Each number is 128 + 24 x the weight over the matrix's rms, rounded and kept within 0 to 255. Layers, rows and columns count from 0. Numbers have three digits each.

# layer 3 attention query, 256x256, rms 0.0993, rows 0-49, columns 0-63
162183139045106102142148160143157051073149121166127111140161157106127156132141085138172126135123150141114125157148128137097082161109154126143136073147176169137141127114144127153140104115138113
155166121041069117143196147157165050101108125192118170136138166119119166104113100146159129116130116119123153161150128094102120122119140127122077105172184108138143106110120097145118126164132119
169154110042038136164200146177178092115128105146121178152144155112127155125131128157178137104145090124089143148136103114096116101161153100103090092158178130118123144081148115150147101131127128
168115083094072168160204174163109148120143123128121168153142120131137125146156130156112127111119113177067108160128107146125137105119154155108162100109161101129093135162163137122163151108137133
139108117090102166139220121219162109107141172102150128146168159154131095165147113149170161099126126152100152168105155123143120113158153105123178123114126123131111151117139132125140162098116129
147127128144081099135167149145092141118105160155118131129131112138118134121128107121118109171133123182137123135156130154168116095118097141113138129118102135161144118137178156111139138161149119
134073158091143142159181123252137111110147140132119112116130148136152114135153124138154164111145095114161132110131121127122126126146111108130137116137117137154117121140125086106135142123118139
133089152131130105157120098230114153105127135137115118114130131157146116096145138148159171151122101151140152115140210140148149132100093132135152101118077112172130131129154158136086167109117134
118115091119141143132120107156146131124138137130122125137090110163154080146122113118132122117120134088138156104095118109139193145150114146142136128137140104139131148193095109093105147083120125
115078172161118102111109117229127138111111117152109112125115122107133128129176127152159120176088106096141136121115142117152137117134121092153149117135099170152146116148096120116113131142110111
113086137119178118136119064188122144099136129125113114116146139162145115140128129119131176128132140127146120112107113122146139136137108127153112130123104157151135109187129088120120143097116122
148138094078107178119147138050126186131168141086121138154128121109161152143106126100076123127170188159086101155177132097090152100099115160138130110104182124103058178112086126097153116126142141
160158080145097075112150177137120069105110149096128144174125132134111139195100108106107112093129166147119143115125125134119136125107131150097134127127145133113111167109178128108106133102161116
125106130100153162132106071149120150104146140126121139135118110138118099174125087095143108163128152161149129141130115116105172139122107167106132155155162162119150166134109131104106135133100123
159124119131098138145167161158104141111090148142117175144131130096126147126157100123136106143085142140151133150100134148154102154135119143096114179133134111113163109161125141123097089165129107
110147091128129143150140152117122107173110111141120121171134138111145137148032145112147140138138144124143131141154122120112134104106143151102124090140120100132133114098105147121128171154136155
147136105107150121111074148114140140077167135115133079114148110092099079135173119102116129145136143145187102127140112200152134157138127156158142115108137162145125138136175157142126154113132132
121204136103130122129057145090161090085156118154077072133118143115114138102152102112127109125149141090175120153143126137077116193127138152140125094154131167150149127136125126168111117128129132
112171156080145115104055105060151086107153096139120090121103153108101140090116107086129122157180158089157148131133139115084127183135120124121087122148147161137175100121127125135098101138120137
119159118078070146146154116175177084098114116111121139137142169115089171114140096118155128104119134097123167138120125106100139136154166094096122129135152131121133131123156133130104136115121122
088156135098151151109094098082165138137142107126084105123112156124135139123127140109130132134154181087169177143144106089093141149147137124107093137152141147080133108093087130124121144120116143
149114074101109157152174158132133166089146128116126141146134120122135153127146123136138148111100132165106159168145112089094138133139118122072139134121136107131106138184163157130079139123110103
138168082141135127123101134086173102124170134120139122136128162148149075125112122126124130106160164099134147120142113132126133142162120136100116130115130120122116124136112107111125134099116148
084131117089177131137101075188137106125138117104159111089126138168151063114122146132156165094084144086150142106085105071114164122153120078130119157177120088120114121142098115089104189078110046
148144128132077130110127171087122100144124123117109105154110113115115194165109115155133107141100158134138139115137148099125103113122157119098134122146176128116152158079108146133143120155147152
102124172125177163099112088100137152147152084091126159095098135098125119099148131095145123148134190109146113172158117098092104109116109117116093154141157138107118155071130148093139110133106099
139146104170131128148098158173132099082133147146126103137111134174119118128134117077124148124105084072184142083118133119123175133120111144141104130136120117144129106152129114136113178082134136
166137134135102105130167142121119105122150133127120110109139146121122189120135137155107110123188118140119096122145109140131127130139182108126085080108124137121105134128167102094157149095158128
138104122154096079125127131150119116160114151142096108148085141142107133130125135134130099130123117141145123156148136131103128105105153142107120138130107160136173127101080125157160121133130141
165122113115075146121168171121116108147134161134094152157135132176144140094100129120121115095165120126103108117162143118095129098110128141139137069125132102137123139128170088120158113126159154
115145106094091133107163136103147126101128130144118126111125119134115118138152129111120131136122130132099118177134131110130118113119151124119134140118153158066104135090085172146156106152130145
126110090140121138106168192059138154161126076118111154140152089102153192135128088134126111134149166123079125195136076105135120103117136112094165114128167100103131074131162125126120127194111102
134124141129140156152117132184117126118108096133099135092126116124114127138117138199161153098126099144128120083121112127122130137109041101124072136125122150172152090158132145122120103133128147
144163147127156152127109117110140154107125120138117102109122103146123131100109152143121133149127098122141084140116096140092114119106141157078076121134087130150122133112149138147142122135127146
123115158153152101116128132060141141120111113132132160149130123155155128151066166107129112113116109127101080158154127148103140143152125125121143140116114168103122140118116093151159080165123138
153061193094119134139140094150117159166130109125116142125117150127148112119134099158141161114130131160123095150130094098152139135168125127112132176124147145194140136151151124081128103136133134
112172113097159186141124109103137177134119110137113139122101099132095120109153116135077109113140134137119095143106111136061121139097156167089127118125107126125099145124139114112127106137128146
154096080090115147118145114083127145108127133080121134138100136145123180193141146066129074098126137161105111152144075080139128134120119165116144163153139129070146135142141158126141082200130142
162093123135084123142119136195111114149134124124134080112139149178114117141169080067121132147124160154135107136150133109147180117141100153128124205132102157115098125157097156095120134142134127
118116134148132121106111146103143120140108130126102132088118147126129129109138114121129124137136110114146144138126123130129152125136138104131118136152124127107148103135159123114119116127134133
158114150114154132114119147161111161124098102139098151123108117082126177132155116171132136192109105146146118129112119167140119158143106085097122146146144143131115123125130123134119066176124139
131142108156149112145109137182125107122090131106163124126115119110100156131118101142144146131117088084164170089113148114126136166137092105123145171156101125159166142109141137095130156117121092
140093133155135083105068103161131140149102113127140140124122145105130150147087149105132107146122128120122135134106114117126125135108090143110095139127097165139179126108132162113106160151136127
147155149112072150159122150135123170096119109154124140108102112139110117120139102129143120101141093128120110142109147084135102118128128115160118140118132119142110110160095111145135136121122127
164110171111120135153135133107122131153159124116151131113125130147157109106102153148116114167143137140112135186117172156116092077117124121107099131121103133107133140103103103152148105137118150
131099154153088125109152134160127121109103127116134141129117145131142111163147094111155146110094160114129116130110092129155123133144129136129151130108122121144130095157119136127126119143129134
119131180133126141129114134135125147142099118135126145129126104130194121136139170164142146156136135071152143136133146165149176087104112089156096116118119139126096162105101162093131123118129151
158131130125114137122125129137121156152107139120122125146097129114122109124093134139110119127118106140159113196111144157153119128103149169131064140111127126160149075140129113143136165133125123
115102124116147123107132106161133104160160120120118130137092106130114169132144095111119133117139118099166150131111150104141140131094125152123123160134124125149149117163128102132103165123126150
111079121093139189145133147109099153146180168124108104146116150124179157154101136122111159122174162132118131149137128123121178153113153131139128117118158126083144128137149109108141125106127127
# layer 3 attention key, 256x256, rms 0.098, rows 0-49, columns 0-63
100129157143168176096120110110148152111141100122138130146100099121155126136115155165096141133157127131177139162105116083130135150114083112148120147110114136094092121166071130101129132112121088
131128116152161128098130119108120097160133128095142144135124134126106163126143135124102160139130124103128098134108151127107111125107131128129124156114129143088126152152108130136143103108137123
137095130120156090118141104125097077162130135142176116110101105135087174115166115099100159153116121132133100109097140168124121120100120139097142130089116129125145162121138131144138102109166121
135082116138151115112160116082120113098118152131137102097145148150085119153140159092131134158116135114114175147138137154094136158069108146128066143115096105105113165091126140149148124061157117
154157136132137091150119122144119091095110115151094120148097137114102186142126098115116127132122117168116110090119132120095142110136148157105140108143148094170148113135147124159155104128147142
119131122134150129126145114109103092091154138162107116134126158139101125120161152079121151086096150124110104126105179144124114146112105147118097159102077126131138165148126129149142126056174129
145138158147115099148139151157117070099125127128146136132128119087111126147107118138159172158092138190132145107097069110160115133160140103133143136126114161103149125114158133147174115108110101
119147147118126093131110122124139113161127108191115145141145114129134096133107144144113138146173117079111149121137111138127143090149094132149094111105168157129095135125136116106132101126118113
144114120139099122150137116176134103139150140125121123120126105155150133133134107126153118121118128129110119120133108121116148129152116134119120129188110149160121092117127118083125140133094121
112166160097143108137091102155126171133123096121159129116140158068112147159119079141134116123087147132160142110134090128136117100150094085123151132123145129156173099116133105132105152149105107
103118162120134111142130083148130154123139104135149122119150134141138148143119126139130111120107119130105139135144121132129115141166139101137129120164132160152130130118155128118131128152106124
120101116124130133132145107124103162172150125127132154117139143096116155111145154146120100130119097127116128111165147170088093138106148123147101118124095135115118148086157132126162139158168124
147127065165142144091120149140098087161126128130120113152109103145073192120148127168120157153125094157112105057121156161065128154153115156124091139116103093142118103116131140099135110135189135
105146144152131100143135155132125153157107132132130154124130140115141189106127147153134116113113123134141119128130122109129076138155156118146108139154110140143117136109180147144135117145115151
132102123165186111099134076189092098118124108074152141084096142071073163136123123140146161165144109175145116068098127117077079094122115130150146150137122149079140164115134154152158102124145136
127138095134142177069157144083136105116103102124122130119145067119117097100135172137129179121116079142127162160111117112125130128168162118106102143103164140072128101151137133105168119080118126
151140115098120090140167125125106095157136111118098129160108158120105124131140143111114126094103134100113118105135150144119101138085133116088158150140113128145133165132164138150158135117150111
124099117125127068143131119122102103156170116146128150155125134130097155119160140108143153106123148102118130086145150142128137119102122131094135120138110134118148175116169118151153112104161129
116103146129101112174158153157108102138130130128137141140125153141105133145117129120144144120113136180115137102159099136132141119166138124114120132165121142146102129094139099138139150104130098
144122118136096113144151112142111132141122129148132134171128131128132131165120152098147140113165113127109164125166114132089140104138148159109137112154142096144124124121143150138158130145143152
121136173097125121152117123139143157121085099136146131135131145089126113120116114170117141109114121143121102143169108116140121100175138110129138113139117161149106097087184103141155128203086132
179112142149096154135144153093142075089126120131101156097167129173137109125137165173134145131150123153108134175163111137114151102130107130159116102123151154134105126121122120105193145137132104
135125168087105153128144124140152144098156183112112103125146162145153123125083106120142114118133128101146106135169116121124143158151115126146130121162114148138125111124137121126125154182087109
110078155124125111115126093129144161151147131145121125128154125138145144155105098120151113121133145088125162159134089103139128138154099125117185129139132174120126131117148138114123136145081111
151167120142140128132124119119130106116071143124133150138092127077129101128137106115106120126111127179151103111111179121107128138091112162141147177124098094135102140152115162136099121117158120
110094165094131147103133083097137159158155123135122125114123158116129181132123135111137080155161143073131111183140114130145082124137143134141111123136139162147143152129132160130151131118108142
150142130117125133145123119156119144148116117121125125138128106117134131139130111128123118114110118129137104122128133135122120125127115147115143150140084123156116115160129121128112108142131133
156105120117136134130134149094108110117108154138126119131114128166139100130114118124115160119142128130114122120124163130141103148077135148140104133124099107152148125165110140114134094090159130
101153140127154126128140080108120127121129119115144131098123130109129129120144124134131096120122131125134162122117139146155115138113132117152098121130152139117155119123118120100124154114135093
145133108123100150160083129142059132171096117130169121142127096091096141133163115133123123156084106168090095089135181160111110144080129120090111107126083116106126158137119155165147098153177129
132103132101102128159174139116143145152147150148137151135123150110115141116146151130108147132151143146114153152164120159148078132139117137181106107138156111111143149096136119096129129096107102
145113119113119167104100183138146078111127162093115133112141148111121126097111156134130167163132148167107134150146121156112161112154159118118105100132176139092121089104136109094152126121121154
110156151095146141164151062135100186150126108126166122114131126121117190186103147133157098098091130141119109135154102118128089092093150126140078162124149089168137171092167114101135103158125153
104157124132123119140133134087133154128128115110135140109150097151102112116169134132109151080122108145083139129136142151121108127145113136114163164124162137127071117092174114117142107091121105
130143137126141129138124121109147121128131132099085180108154146104107161133156152175121114135140127124164127143103126171107118118142156088114133080101143164153103117162151158150142124164137111
136116180134109120142174114189108115128138169156071127158102148089111159139117161118153100106155117108148120115156153087146113128115152141104054124126159134113143147126120161119152124091116086
125082102111131169094145144107139143122112123096148108103102140156128130092133149142127145128136126126108110141128139110177109088097095112195139095141107184098121129136077135110111150115132141
113116099130143144147118148102104135151115108131124118109149101170129108096103127100105154168149144135113127161110149130140144114171140140147072161119166106093136108108103141149149123135118167
121153183121136111162129114159131104112131123136138135112063155096105143131095118102172128151091164133084106127138113133157147134148116127174134150129162121157209170096159079139136152136122102
156125107113120157120111142113132124126140135130114135121140132135118154116157143099119115125130130130130105131142116139100128149129104135133118104114110134096107121134115147125104120126134143
140070164135130125132125126135113075141132135141124137103159146161153146122114178055136167145126148131133157174124142129140143080102116145139098152157124075099145101097129131141158132093115097
126133144097142145135090139128113135154110117146087110176089095117151156205109105105124127119129137130153134133081090129130144106101094130104106159140120120166129122188140127162132103152125141
125130136133169109096097111151111116178155096123089148127120130154113165131134107131138095130166140125137079105152128135111135115090145142151088111123155144104138130166121107110147112134147148
147142114141118114143174137169127162179104100128092140120123163077116145067092136130122109115187096148154103115171129109143087137135163112117118157123093103152137143124122137154151085200134147
121117100141144129097126103101134108098174097129142135110169106090145106136113146096147136139203139164144117158113177113099124132153161114174126124114132107101106131119143157153166113136133162
135158161153110049162146113229106140120144168114111122137085139083094173147145105106092118116074136134148125079116139127134131103147140100134168107172147146151164155123135126133120151176136130
108106107144129156123103143111130085091179112109126116105146128114153104169121166125142184128161114092072141098108106128120127137111089144147101082116124161141135111101117116124120137064132107
126110128116136158146158093118115176138126141169091136086134131126133135065170138134110126093140120131137111132157107109086106139129127118089114152133120161101137129129152090131141123147125162
121120124146171154125117113139122135119110081135136123128122099148129145148088140103114154125157131156117150092104058120130159090139159155140097126130169133152125161111146076144133119114133117
118092125125160113122137106115129122124124116136118183088154119122098117156098168125135082128075133094168141160118041094135129126121130113104123129109139178100129170074125156113193097174119106